{"num_hidden_layers": 8, "num_attention_heads": 6, "intermediate_size": 512, "norm_eps": 1e-06, "positions": "rope", "rope_theta": 500000.0, "rope_fraction": 1.0, "init_std_up": 0.0376, "learning_rate": 0.00523, "lr_mult_qkv": 0.5, "schedule": "wsd", "final_lr_fraction": 0.0, "max_seq_len": 1024, "doc_mask": false}
Each number is 500 + 40 x the weight over its row's rms, rounded and kept within 0 to 999. Layers, rows and columns count from 0. Numbers have three digits each. The size before them is the row's rms in percent of the matrix's.

# gate: layer 4 MLP gate, 512x192, rms 0.29, rows 160-245, columns 48-95
# up: layer 4 MLP up, 512x192, rms 0.304, rows 160-245, columns 48-95
# down: layer 4 MLP down (transposed), 512x192, rms 0.286, rows 160-244, columns 48-95
gate160 102:591418512525527517530500427561514507499502485519463542512568474515527484461567542465614450494489470459549508548478493491450474502456450551528512
up160 096:434457458500513527516529556473491461547468519453473481418409516484421457536482501520492507550451484516478515542549500456505507504550575427424490
down160 097:479530539492491468544547427565465538546525473522461516540506499534509503560507500481533463395585493463583501448609485495458432526514495484525415
gate161 106:489533515431527521461549466480496516497515591511467472501490468462445503514574586495541515601539461529481567440551515527525526482506435490460453
up161 100:457517477463469487541517562512431490505556523554554489493496471543477516478575587498484547487548503506525510443487440575535572492521414495443391
down161 106:550485483440496461491495473529456537417504509515528512477510496472497549473480478445466552452552528475485463518576475468455546530520482432402492
gate162 096:482492476454462512551488522544453402515473471466423543481527504507434456480493537500505513540467501530455503509505521476562551473422541519540439
up162 095:482484497419560508483479536471489539567498542511583534494496479474546497484495476456585507491510498502465530495468546512514421505468537385482553
down162 109:509480488522529482509466480531618521530572493495476491494492616473497514533494544522512408555572524582545525559524473478546519554551528573482501
gate163 119:447417485479557501488519453528502504479542462466460504515520453533474484452502450529446487459550487475564541542535486487478544541492525554453462
up163 105:464484544612490522457554481477522506561527450529586508509477555507496558493528495401478441575429547534474436486479474557463487506545516525536523
down163 106:512515505542487454541507529533477471495469484469535495482487480483496432458530531576488526497417506542474494513431541508472503490485503490438558
gate164 104:470513538495549509499425460448454528472551513447510526437431477455461491474482526483487459466510460581444504446522516498454471530507486459482523
up164 109:569491535585545475567485455497565465565508532503483465501500534568496493475472453541474522529514590520606472452486490515577492496535505446549469
down164 111:578512530502505553506536520466512558527487463513480460525526451539443502480587511538516490507500482488481541585551568521459573533541393432506469
gate165 083:480458563529459466553544546477511490551454518495603470582499481494439497497484437498498502562509410504584500440464484509461530566468474521436458
up165 083:514551443502532521522464506503507473591554579458394520485484490477505412513529492401507488543519470514507547523528472487504435478617509493493537
down165 084:399457504536440540474510515509516501559440471516560444462460530504447511515540449472463534535496489534500505563469439528473488546499556541548498
gate166 091:493516499467515422488575490519487477552492487546485488471486500483478513481496516522486390503476496537514528474491461507536517453497530510485494
up166 093:510497565397523457488515427491423567555500457461478605569468441454482391555502482438513478532501436437483435521476534505498521524543465435535512
down166 095:460490528476505531493530570505467523497529506537485466582520502525578468480535502540506483514515478496476475547444542473483458486555524485451564
gate167 101:516552493502578429509525449518532469514586558513474447582452535496502522516485537500453458516538478545522563440456510488547507497509497599495494
up167 107:555506453509420499461520495504528513536479438509541477520408478512498493474452482595481465516537541467517465478495537499483492509487530513477435
down167 102:481435480514530472523577438511495473509492528506549516507481499495468519494511461503463490529596508530612503534486484447547474604511528503472507
gate168 092:543520567554440476498531460511542542503511466469514511485530441475476532467426563546440495477438484512528473457541463535459498487501572496513483
up168 094:488488611503518477486469490441531554505514481450542525519534482451480488441481536559550462421435521506561440482472495438460454548439598516511412
down168 101:574574503462460467531464505416438539467495549581544505517490494520528535477475520521498473471484494500443512516529572509464482493445547492496494
gate169 110:534615469510492466553465527473577500515530458521481461515502550527461484479514588480484443484579503431497492543450486492479555477552483573469473
up169 103:491453534511484555537510479517498546456518415483475460474502507542530495466534562441499494499449508501516476481443480413504493486560415448538499
down169 101:563513509502512502584513578464530463511465503544494449536517506594490517436468544509514500565468525566493528448489490462456490463476519494476550
gate170 096:506563569528477496450456507440485434510501429504516514476520483545508449519517503535492556500543479546492565468463464429510447435536575551450520
up170 086:486487524548455457441458494390489460526489512547461550518519494519542505487509531490468513550448542563513486513513532490445434483498515541437567
down170 094:537488447472523490495454455551478502484521516526497499512533422479477522511495585459577481471502580457542520538478588441490544538529439431485510
gate171 103:572517552527532394555497431506424542452542535469494447483508441498500452415501461549555449483479454535525500525560513534477384508528502522501545
up171 111:453463588445507483569496474564486481454469487526580559556495525505448506444518541518558534442472451550441469496523503487531531472554496471468574
down171 107:457457451482448521522454533408498586519507536541581495484443511375485565437496505499528483486529557500538516608462484568494572511528508484475542
gate172 105:564466489514546519525543445532549550460547424536516503478501463477568509537513502484490624511539487543477475474511477485543523541443491571499527
up172 094:448490474620464511456462512480449519489514548514484468497467526548546468538460455548440498525485533553456550543485511538478439458467519481486490
down172 094:444509473480547531470604489507470492474546563476476506412511590464501459544451521440491437478534498504497580495546521555537517484513530506513484
gate173 111:491501487570471429547519509443505485426509523499457508477477468479485516466509471547539453524460460517539413520508507499504508489537493522541532
up173 116:517512471474515482487529515511560485487543508546476540470509420508482524469487437478557511539447480514461511533522516468565504499454595473559516
down173 091:503533484492518480499519513520479485509468492487543508499564443484449570499518456493432508593478479542516574530454524470482543551505521515471511
gate174 106:434458468551490452469618535543494525500477501507554471440464452535464512528534525529427503466526505470592447486438513525473480433510519554445469
up174 115:519509465459591532577484449437540507487436534508461464503478496509480479543509478505532561500458523563494515535487503491488510502457622480514478
down174 111:564523568591502500438424473460519399468458578522490471454514514485503551515490492477420492555451462518443486591494486417455486516480495497448504
gate175 102:561521462568547508533504533580497511473450465538524471433500498533474551404534448455452517434493496427515539537429447486518562535464514524537497
up175 103:551575539585524470514553439508580458442436469546526505514481557517392504501566519457410519496557539580491486559510458506497483530474565551530475
down175 101:466475469560519476410493525539495466553619450533452431505492561576547506492516476583565484465458495490508495497453628541552567449528467511536505
gate176 097:488533469516499505506561468496472499501380480452464585544488443521570436535469487517385511475522503526382478477547530529440497434482526494544512
up176 104:487494540513439506453549430530514502509511590519508527507523524524460518449442528506546539565498552517507538518540481489483501473494509526522458
down176 093:514375492564524514455453514488427481591475572567496503540558421435482541500540460549530530526444501510526502516523586476485518503520524532564520
gate177 096:580568436475538499505464477514474398526496577528487434520490476524525528542547478478470581456493552527521462539449464456556546440481585536503449
up177 093:509485523449530427585441570559505601482521477478551511450500525462562472555526515524533521499456496484510523486453467474542550457525581430512569
down177 100:585532462543522528552503505485505414532552444466546513558466481524459529458476464521534462482495475471491527483465524466494509495546371432494528
gate178 092:534509510538551446508497413441541485434469524433490509487528584516536414527526504525491533459517531529519559491476442485513467488438518474444448
up178 092:516500521501499483525454526442521539481506450489437474557486498499513523425508528512519569513477465589520486471444446502595570549507496465460519
down178 103:467527491466544474487518447539460529529542421520530528526553503453473444559449493466427487502490442502460572465485461434462457450483495519550472
gate179 084:526517534481520458572510485462507545493537518540544520469491497485529478558576458476521389477455525575452477504485555493529435512576483529439586
up179 090:488435478465465535584484474497556500509485531550579562588450519509544517499561483545462460537515517478465612550430498556481522498472516442450491
down179 097:562555502407509524525529529575520511504519467543499518372472466521527518531460459536517512487540470553516492502535506463493509429549504482483502
gate180 109:535493550491540485547452470523538519520565453489534485437421437562443482530464513513557492597476443548522548490443485458556511606486441519428428
up180 116:554564532497509490469463496463595378530483495529487481501530467541499409484499553507517432563450533533453489514532535511461515516470447454460449
down180 107:507480433431519514548550500556543489523506478470531474521504425432592502484506486443506516489488539507402416474529473465481509560454516536520517
gate181 097:493442416452499527535489415462555500493466502494441454531452487474524523496495530531570508491548512512508474491548515561529564480461521537425545
up181 103:447517569507461539478470457444516576501486455484527481390528526519506455505493485454557427500539474460560508515477456476535565441447555549493580
down181 096:450516559475505437491514476577450451511424401486526482606505507426463492503494592533574444503451525449493526487431512533523518590545551530467439
gate182 105:497511510538453460501538529447399477394569502485474530439502491456544533455441451551430449503540473532432446470556540441548577482511524497464490
up182 105:443603444481525533531515468506580534469477493501494513480469547456526510515426457472493553510513473501478479488463512485546450516537513576499443
down182 101:535437497502472494550544483500466541453483496531488553474441478522539456542410531512550471367509509531516498511494550544592469486520503483480448
gate183 087:569518527482480515475475477507478497539501516529512516518502406552520478552513495486528473529531432546516466545473522459514452480485498546467486
up183 090:553448482500481526565588488546438561425558434535509514507444530487562445512484465529520495468504501501474532461427518565453513496473481559567541
down183 092:621507463524468540486501536531555440479533519523520550477522575518520518493515514548419473449472475433514566506556460468511491600445509515475530
gate184 099:503548526596452432490499474528492522524479546487506554521478459538446528478535448502509540507540476422491516490471434494508498501469503485406406
up184 100:510505479541429462500528540514427499528443501479528505467510483481488536500586523532524484482615482419500525529513438514498438525463562580420462
down184 107:464488491527512558471428496519555509477556487489507497453483481463490459542444417480420564461483519466508455480510509483457540592545519510482466
gate185 102:592482538503458508462499457536468455534550439515491499531448534562537497477498449524487477448478526514510537453521516511522535532514555475555505
up185 093:438482441489564544529462501546588467451533528489465454508470500479516603528480572503465459524513539527535470553507455454419509521564494440471553
down185 107:532502535476533482525475510522515546481485557435458530450495462483516540418494515507472528481489438493491511454517508612467494520511500486406456
gate186 086:522494473451524478432536468449519501477474519506596519503556553506503518500540565520494506549554487514514548477461484478556499522419508502499480
up186 088:450524425525560505514518471515475543506534424537491497468494402466513490590508536481566531518460499486532402503537443478506471474448444505499495
down186 089:435508544483476428449559482354524515538459529521477489543508486480538502511497520488483476534452490469525469466484495442489521463528558528502543
gate187 088:468467460481464510523578522407555562538446546532554507448466573586471448492459443444486510446516496476525552491460519532485504515481428504448446
up187 089:513452561525534498563473567433473451473479491557535509511554473508488432502502485469517515476471434500537536522497540524473536520466487590508476
down187 077:567465469469535489453453517557449487572542434468462460498555460505527482489448522541514442486545516485473490510555529533484498499443534449536567
gate188 101:452490468553521483442458454457489505487431451502492501505529518546541531563482548421559523482474531470473450465495519435480550428466471503484501
up188 101:515462467545544534459462434544515458524500513513526549538519483537502483429518483510489414494471537457506562530411502505545503552515449505487547
down188 096:513501479477477526532474497506491449491482531442552428501523534527546481450589541507496455514579507466543515442533516527553513451492455430487503
gate189 109:548504519550526494517532556564456472484469504483533555556480520578448446513473445513417448481535483485449561563507477540530474485463435602499547
up189 095:561407499450518537483519526501442547536553490475510546511511492564467490444513487524475494511553500473477468512439511501454501458471506509545440
down189 103:626507446456463544507550501456483466465481540512575453506483513487550476461539549554502438564523521508488461491469511580503449547516507468510486
gate190 092:563606477434525504509547466603522468488558510452454520433455558552465501534541546473515564448494561485542429495493532526499436415567491495500535
up190 094:527434460452456522471517448509519432487431532530590504463489496579472535476478457558494542516544475465462468440506511464478485527523430525471450
down190 097:391506512505449500479515457566523572441507487496483546557501523521491497544533453503505538528574540461438453495494421426455464515524476531491496
gate191 099:502490561519563370531465526473460533517395510508524535542447499536507520465435469432515486496494452475516492502466511441549489461486485441532461
up191 094:546519474490506475547603456548510555550452545530475540477468514575497526487511586519548495542469558655508501485489476481505491465418532555474483
down191 097:429455595475517497505445510609482442373550468452484560412445444459534505501491584523587542537479480495404516430550535441477449535516568504503489
gate192 099:520496482506512544582512501606519442432485459481505479513445411549502523565495486481534475497419538456516515489499449446497541512468443475480480
up192 103:532507565503496471561509530526555507507532426512523506544525506479531550525509549479555467538460470509534573532404499503434529492502415562511479
down192 101:488483429535429453491504484489486541481517518483474446466508457537530564461530540535495534547437502462484506507499513510422514533492476515503460
gate193 090:470451507516545462485551516493539487534419537500524569533469534508456467574505479547504541472469484446489492523419440413525464478456522459517527
up193 087:489450552445529614445509483371529458509496417454517541453470454429465562517586512518474477497518483601475532527552467507496470485503550446481481
down193 086:599541556525582440546567453513482514469522483539507449450507539518475531568515462455510507421529548490523510486559569522460516582558484391452522
gate194 111:475491453472490513448504446530412505469480522455481547493482468428519478467476500433490478440527508521459481464498483488484539560498487545495517
up194 110:568572545434529533532486494422512475544477475466526495473492557511531554461459506528462465495427510505466572509519546494458518493531538516486459
down194 109:430495529478478473423521471583490611487492419490429516460519560528502606544548468478447504470522484496506576498455491536485557483490507520468515
gate195 100:473465452451495504589430436566477498429499455500536546543448548505464450493452529487499491512559441495520440558476533516557547532547452575528529
up195 108:530460512512536545514541440533505516469432514506537584465499473498554523496472498492473524557544577472488417467488489478546545524496504497492496
down195 104:512494457540502557549528488552509474466510490510473516558499555473481541491422443474541492456476422537555494533467528430447539545476495507545531
gate196 098:482476519576477504549528515515439514486477553475535523477574480501523461430487524475532510468498499420543526545516514505482463428426531504467495
up196 095:567473460488506483466510499478579484474469510565500404505485611488555501601479547500459470422473498532457460473583512416534508502529465469535490
down196 102:443557467526550534498511458472468488548530482500499593509475553494486607523436550413507450526425492480502563508498428548498527435540505527517544
gate197 093:533523545498500454514467487574528513524460581550513465495471497489521530522461540527512500466448466519463463537567447455511514522451466471495502
up197 104:532535454505509528570515525437538529446525535426516511456555488492472433482551484474501471457467462554492481477508466515446497433484504423516462
down197 100:489461481518530518518485571486460517440486518426556480544591443456463594474573503470519487538452418482496512462427507451473518515509443438514506
gate198 096:537465536491533464607504468526504498438518468468521529467509546490457524469485485539498523484527403436530472431481481498605472461452482523435437
up198 095:420504541504506513482504511484588468519524529531492559540469465548461559489495573545549433548504478500538562518499500487495478440510445497503536
down198 104:530495557500485534451452462500496529462524506488512487496430471610408477527480462537512367522560520476501502534483537487503489557540565532470491
gate199 099:551471502485456508504505447420465543470503578510534527503498464475527468491472536487516457522420570512460552459450510544470521563536475511454486
up199 098:520502512489423487549559548432461498503576525456521513483398513446445461584530541484495529496514501519504519428491469596545526529469505539468514
down199 103:474461500512422501516502460506524468497530489575526518452548480539480519527495487453512467483516555479396562490445514488488481544529554475542539
gate200 117:535513487495563550534470448522516504513472562503489602556489522484571446490501499463494410541437443504553533479495422504469523552496457432477496
up200 111:502473542506494504525431545524578497467543514463472448548567475572451472487442502607386498527550469486485496466520451578483544555464516445426517
down200 101:455502506471580568528525439506449513492552480428437495515539545487527497501487544495530519563453489507505503511543493548596412473537478479509500
gate201 096:534583434473486572468451494482514541506506460466448500494530477543506527504614498515533476453520553498537440473496534492552502588517451437461447
up201 095:467428563506417474492577476524488505542523479438471490560484562485479505513544528519509508462438499489497543488547507514493483563501539480506415
down201 107:514457485493384462497515534534436459512520528445476447478493566430517502496557473577488490440515458532458541491454473500451524643534521569501482
gate202 097:467535519522489513555529463452551590521517515555596493550468546510501478498495548519513550467504561424538485472545533550565549485490478531459477
up202 105:549470492567481467439532535449513432395482472403458531506468502568560526464461466492506528478470522521528466516511420521518506588475509525458540
down202 100:466541497488476492542488525499512538491508497505488445509472463541546452471448462548511556511416532535460496504540491488582510488463467565510539
gate203 088:443519476489493484531534520516561509447500498522538495525479529508548500485466528504538490525475650471535554499394439549449603477557561514517486
up203 090:590545450436515466496574486527481558507507539513518471457464563553558512548552523460529416448480498557506424512530481557537516482503493503484497
down203 095:409459460448490492531506488528529465512471451525375474503506542495472518554557556536492450456472472464511501479529496512526508514480579507521504
gate204 113:547509547475556495465496422484544613513419519477481524515488498477546471531482549447503408457527408493507450535388570451556534410480455484489490
up204 120:612516512492529515525493463483553607494417518480509498575521501453502514482492522451467408482537497425476506574426575442550553426440525500479440
down204 078:534450490474522553500471476475460531473339498509537534519476518523513486512467529490479469542475471514468507504430493460529474465573516499449532
gate205 101:488486487453508516513417476544493460496528471420506507458474566532543510482482540484501469503543549561436462517483449547565506470486488538484486
up205 109:577563503448583469505503492454504494469544493493541450550545471490552551520567520478545555537477453494477462454496556451543534527478532472498521
down205 104:575503489476476476465501536560538501537488511478574474512484522522489472539496465429500511481493460491491463519518555550545489502502539473464501
gate206 097:502456411485484461451529503484569553543477530531575520554478536553544500501523497493550501412457524498473497520366473492504467457539535482518495
up206 105:563508486547497488633525486465501495545467498491486446551497503522519463503478452491465403437488543529473567403608433508507529454517497517481470
down206 102:509501464449476498529528482464500454475555545492447500551451541517526507520552532493534521457479516463484467523559468565506487492522465550446518
gate207 103:481555469508491526518515522463526533458570446486560465507495449517457572537446478435457452534429540535520506470608499479500409507484477479495514
up207 100:513450542412494508503473505525535405446487521474453435508569467569485478438517515506509460464498514531505530525448525520424523477499504523495516
down207 105:456469514444455578522510438492470480537514476521450507502531515600502436481571529573585429482510473417502531495453501503441608501505538497542577
gate208 103:551391519544501484542545443516511526467504519490492408540526440552518472427537518527448541491580466516571463459505482523477559458522481538564553
up208 110:412476456528524454523530466504542512455533469521519486531533505528453460494510533505545514502533434431462488457500518456458592394488512544481517
down208 107:466474482452490487471518512520464495517472447529484518452526525438511523469521467495477494395463452492529490560491511540505521507489522492477387
gate209 098:460486485502521424467592543595495521484511466551456445407439484586497479546465529425502487488486455489425463563482422471481485481439468569451491
up209 101:436543506544508605501454517464502464512537551538528483477511519443504478486533556458459503527493502513539518427509511521438472478455495483551508
down209 106:507517514480455562469466521483411514492544499538493599539477490478557608507485444525536541493547589452523476507490507565565493509495532546551496
gate210 107:468523575514543472512482491486530501471536439514503461462473421553533524518444498570457468431535457493517514511465546511485524542488498534541567
up210 107:463576529515516437448533512524417527530491549472506438545528511441502574475517491451505530537468436507468556468440517492545467587506555500573435
down210 109:497543388526480512446561477458373520506496534512465489479539496566571497541523519493524538599475554502485530430425455491474480561497467550481482
gate211 104:528512463527485483515451468523431557474450422496433513540450512544522436511528528464466442543455534515557441493476439586509467477507538476458456
up211 095:476479429532499435590542522454476519517526547479468545516507506513545603463508510479483415510462534484490446541472510446493446540454515452594484
down211 100:456517536551498513481478482543523492517553516528508586468501471519519511500499518600553546480545452510474472458555481509564560486529454554556521
gate212 090:498552520439473432549509523461436514529505511505431548520511500457503546404531565531436448490580472482421506461545501571518452468450527521502509
up212 095:386455553509482443550421556517465535476504535538472497533506533495421500461510455479506455478555469536461556482521520536520454556508535591546515
down212 093:425551520455514550526451508426463477542487492408526548523490473574522517423467486486429471497510486485504530479478546476518432449489502540457545
gate213 095:561515503531536556615520431519508493588478495477487457519480510527459542510492572507550446527506566526527446547453522552471566525501467467515558
up213 093:447502509509548567411525469447521544508483487497501497428565507455511484502538556417513551533509619492501522497441542505502559523527532483521447
down213 092:488525529457509492524487540431511468563414484488516443493509498502506547487444535473488530528509549528577512470490457528463511541456510555464497
gate214 108:532500509482536494574507538470479574435597536474452528488508503519476471483502556526520503513452471460510492502547522502602481536485485534487506
up214 105:533463483561482536504497481535458557456564539511529484524538508510521523558536523518449441517505492547486468452470537510494481550496472552480490
down214 108:445569456523494522516524498462506434562447470484487473506422442436520507538507499415488510448533511514502506516486558498453506450447468490511430
gate215 103:397514564512514454511568484573520515512559499425557470484595458521465469524505532545500532497513521503528519530425540467532493451469559574460444
up215 103:394460577536540582508443517514420497475501498513505516559491492520533472521453484454409477449461528546490500498552478477518609511395566432516512
down215 102:467560511489505457450410546513421478558521420482520460568517545500432456514495511594504535465449488431472560565490462538550516524454509457531464
gate216 120:523471493541482488452512526395421469511459466506447533454532492479435502474475454536457508523468510511433528483576527476517536447469410415510512
up216 120:486517531498489468479469470482510470471555432456489515500546465424441444511481444552528535484502443417511507501485459465574566527504424457530547
down216 106:532571485489444547513516473492525533466511449539520555510394503549524497497489546434461540480499486488492502524564520515556475577488567505485470
gate217 105:542433535503561504529526437485501515531473427505607572541531478465451489421533531544476449461462449504488519508544465518524555484576570483516513
up217 106:499500496504467542521441424504493482552473502552494516501459480506446488487495536463466552469470495451539440489536517473543587506481539474463478
down217 106:516520510541527560517458507524486480497527560552536426503440513411481534484471541531472521457396469497516462383553458439419532466482552444444463
gate218 102:423476569501511482427555422522549544501530522538491465464418532508546509424542501438494475490547535510439525435484499483511605479446508532522475
up218 100:493471609533540505478484501505487492512552476460560506524476560586568572550487493497478496517517462531465532476471492569499443546449532496537516
down218 105:456547496523512507475499510485536544431533482506525508524608572479519441593455476521473508521527529455487549540494552537502507522438555488489533
gate219 094:469557526475513531494491429483458491483530374391520472487523523458514467471534449483445495537475478504468489519531547504513447548514505508452480
up219 095:515531463480483502499466486472506458501407549539502520498468441502483514437445525533525455467493489469558553506507566426511576527492494478503547
down219 098:512544488514547443472537511493516511558541583534535505464500540530504493541536542561561434521501485477525503524452495507493467532411443482474515
gate220 098:558502566599566471475520462482499471453507506510498413509481477520559483519487578489463467499520406508529456516620479502557488502500396549430511
up220 093:505417502453500568500492465495496548522530520488539562542468498400490478526434473492571432566473527547505507509488482540516530479445511474491563
down220 100:447481466488576518530426514588466498514477502533491618464540498485528405497560501450513523449557483531491528545508529505482482488483589534465499
gate221 098:437502455576505488471544492562474437514534493557479526479481567523495448523451482499490522508503439472504429469508549494510474466450496447540488
up221 099:466529565466489501557476542481476531451521519530494540584482502502533543471498511464492515536461496588490553500525490536537488546494499503493486
down221 098:510514469504516499544500423531512539543485478497514476513449555487580565483503457493511514463497492516557501443479481508532518480556465526539529
gate222 098:545514479500516524491568513545489468519542501454434501441517475521496484481474508556508567518421493537516518462526555434420510562483473385478496
up222 100:473517578441511534508440494512514494522420505529489497506519448485495539454470520503423487489538542431451521541527534541541461505479487410490518
down222 098:419517495498501538520573495478505503435588441469489518490474520584517501530470475439486529456531502371481544467475547505469482535508457511492491
gate223 099:461493432561557533521572510507477418553521494430522458472542409486515502538512540538461534516502421532481496521512531501510477480498510394440465
up223 101:422536521453529442508494514418548499564573578457468520465451473527519484484522485516462468516507407572413532514508558475533513513477534492492396
down223 100:457493486485530492474508536488480449510481461530479475470544534558492508471450548521503382531434452492547447468511494571540447522476553454488493
gate224 098:564478474511487531520519478419494479496539534522460549520551504384521505552509532552490543462504497514474479469518540485480481537471460536527544
up224 097:418477516485508542599522500499536554538548523520467567496513500488505477562509513481442538490507520496519521418485507495510489591504528494547465
down224 102:509511598572519463496522531494496512511452567505463535507521502516510476436471476515557483507490517468496521507488525495494504458493506512501498
gate225 111:460512505516552561448569528511462532504537465527513498489536435460515597488491585444485548461503520472462536467574476500480510493465537484388529
up225 100:501497465493506530557531489397554558497523577539482539496519493466525468425471453446500457508540445438618465471457463456512497503481547551446482
down225 106:509579529507508566528539494493574496473487472502480482555553375472539461508432544517512461493437441501515508495439501519517508483466509491536474
gate226 091:534522483533524468527587489447462397453520452482541475487534529512472443512525531562519462517551465401500517554502512483464456478539560428486499
up226 089:486538503461529499510482548579490530482478544476511489574492455473588443477461507492542527458531558500397426549482504527493513521570503468441480
down226 096:411460544431418558536491498514468473513457496480514511577510463517537517476502462515595450532558538499501543443458554497534523489525493570487548
gate227 094:538471478549506499510516504533463539429497563552472484556457549462434554513440481525532496444572538420500522463461540518547565488492504544453555
up227 099:477504545479476508485566461497460469486592472535461525505485503560537485560477471504492541485427504482480445576495490444443523514544518489454444
down227 095:493474534485506512501535523532502507427444513532602520507449531526447494466486515516558557514560499479471481500504516530498491499484492503469437
gate228 101:505455467549506458461490510538526546547515518527445525558543470450493582526469452533559456465445466587435531450484507485528522499502505419534485
up228 107:543423492476497480582448486482493461475510467543517550455548596504496569454526536512529484471475490488545416538410485612514449508521459447486476
down228 105:486517527523565431544443504515466452456467477459490541515540484480513507496520529483490472521444501463454500450481440540436514510505490490509518
gate229 100:620503481440474493568488530492525454458441522430565526475454461520569545505547512446538537447549522506474493552495507538467562552463534490524499
up229 090:472506538481540526460508449432450518535542451511465429482503498527429536526423542524548475485488519574516475400473431494466499524539478566508500
down229 099:495532417484481532454484504459493409436541474548556527437461479492557530516481436445428525532507513499568496523467535457522509488512529464455476
gate230 099:560431534480462505543543529503472515475450472541440491458461456513494470472489524428516488518524534546504485477455531534509563414518548477494447
up230 094:471549455476446469468486477412516525553483452514494523564421408501508456477523509498526476474527484480518544465505549472509451492506530491527482
down230 097:512472569526419393522496544514489501496474487476522419450512535528464449457539506510464509583463550593481489490452503507483488506506457446499464
gate231 106:492482519537467495441530500476465510430528586469517424573482515578551424456453568488508461443530463457499560482551470513535458469522535482487478
up231 112:487489467530485528462505529485549538526454544518451472489344536524480478423425495534483517470462517490555544483468524507477517481564548506534569
down231 105:508407470551481432514567448521557524528509476519482560463527433470427514484541515553447518606451534548540448490460533446500588584463468500509502
gate232 099:496495469499496501524487543505476494474496498498507466526518445487476460482504482483482448563512454504529440437514513524528523512478537568531493
up232 103:490455541422485475516512550524604516491518489461423422551467484511535514503434472502455465461489501486468488506522443449493500557452567495538490
down232 099:508541493487515643490486505492502507510463471528521446521571508440480496503480531577501467560477529492496472486570557494488526485551486513504559
gate233 101:473567504472505514492504476478518496490430475522491537520492561528433509464501504486487474436530494481429489587480527570462479414494509461437500
up233 106:433500439541524483422506520522491515495483472555540523497497529481437477472514519472547559460494512521431465545472500512521530444460467470516507
down233 102:458496497450523564460520493514489490400420496551492508471539526405460466484479446501508521478484550524447490561457559536448511432557458518464459
gate234 106:503454495515529436462551565521407501493482457442529561443493495463504506524465501524542499518446572519520558490459487490531515569466500463520433
up234 105:523468533532377528462511523486422503484564515475539514485509463546485483530488434556463499531536529425540487522540525508457428474482436523447530
down234 094:526424481517582518511494521491448488513428524487509589544592481473585549532543465527504479515485427486535508579472491463489499502531407505477544
gate235 094:526531481492456537534508465501503561494482502539439521570492518488455550482540548493551474449438511523516553516487423522492436507477527559511516
up235 095:485455570427601534482499475490415487471574498531553460468567520498505513413434480466482540525539546492554473420551540519519549513476530479489569
down235 101:440527456488529467483482575515481501505498474524456545568471519479428493495479473458376459453418533534565501512537417519487510508496469518539503
gate236 105:468529468508530492493486438497576504499513492481457526462516532439567520491417516414530624479505505400505527516513585423504490510478447504594517
up236 099:500548549480499480555494460491502519471463551496520552385463471427452500492474460460503575414551491528573493543509569438525466505484531584532523
down236 099:477525468494455513472553520475488481427500472577528519495482457412518489426549541512508503488509521488564521558441486534489484522481517491581486
gate237 094:539518512510596458504536502447595493549469569466521540431534543525438456474511496506536499574483520454573543513500500504514469475471455433528445
up237 086:540525502545498492523536481516473503423530479518525583483527510467471572534459500463490481495450467477538519467558503496534505489524422523510509
down237 095:599485502437522498470509480523512513527513486514467488501516472431490493517556490524495490472486480527576538455506430501414434528544485475483524
gate238 100:492490470489568488536444502465410528453511568391475533475498481457562445495504452551531467489483528588496470569530488555513547510461460481467494
up238 091:487490516483520549526485540423504440479468499434452483489442522476465536481503501482474566523538458515523486432446503485468443462489528570504502
down238 099:515557546496505516510486499457529503441496457488545490487510561501534440446516541449519533476537505459441528486578589524468507481484487582498472
gate239 100:541546514507511500561556521462479401457489436487431421551547487478546519564504552468512544450538550549479449429562482484546586525566477521502452
up239 099:526484497487427532535573540487488466413483456509442491491432530461503536496460483483527477494514531540507470460438556477515454516527479521486501
down239 099:489547505551487514589543480512427456510475448444493457472503530614501554418443494585579512502486535525475449510461496466533496499455486556528517
gate240 092:539517533498578457510488444520531479541541475444508536499470491501435564560496539561504557516492517472493485533517616430521526474560526477541501
up240 102:439449599450498465526552418568477523498573523473519464449466493486504523497513569542513485521529469539516531485538562457544521493558498518572535
down240 102:512478455542541512443480488531435443472521494531456522506526571461445521435503548501472554560448534525545470453459527435469542494505559483455479
gate241 088:493522446483496456499425487470460439466499481475571537501527630550445509503408613467509540494482477555491497451529485498524596492491541493526486
up241 094:592526473522528511566513512455525502436509455482554560474492542489489501537607517542517504471490484528481510462495484503489506544491485493490499
down241 089:552498482482508545427511465438549497546498489608467518540448553579473582494496456484525493403446458485531495499492537493536485453512460453547573
gate242 077:495551573443454580492494475489453530471575472529472434519491539577588536411475499468504481452525519539437403487491456438476549484503483475473529
up242 078:528505494525540476460488518480507490440488562524480577533561525595422572520427475472601513513474476467520480419524465475508530488536458496561544
down242 077:414532512512435518557559470406456480523511528500628420459501478552557471462480536503491497528563494507486412547469500527454496475453432401460552
gate243 105:459500468540440476506588490567462476527559530489491492549497492490478502508433506586501521588474462506514540493525542496475490448546514486492491
up243 107:468512469514422428522499445534489486588465433458506550541528502524554447463466518520440451569545503504567462509509499512561509504471520560498517
down243 109:513512468521511452526444452513452524529410539494465512537442507526505487475484552476481512585574562455546553546425540506538478547523538470453597
gate244 101:507439589486522425498459485476481521508524497461518509524460395481528548525500496478458465440473511491493487550515476467519395516524490512477540
up244 106:493538416432444523545519500455491513525480498527512577497455479479581496532544528470430521515435474470558451510509526562513531452531539533514488
down244 104:563455468418470478477557537485477518481425517432512563504517466484524467507524492511582535533419480465486513491494577501498513472476486466471579
gate245 091:494441506459459471523476522514527595550535397553530531455507518503542510524523501491476559506588588532558537495473528520503490522520488444491512
up245 086:564504468477514573504512455588472513500497551515587563490483447488489521486472539504470563540451482502464444508513543447492470522541535466536439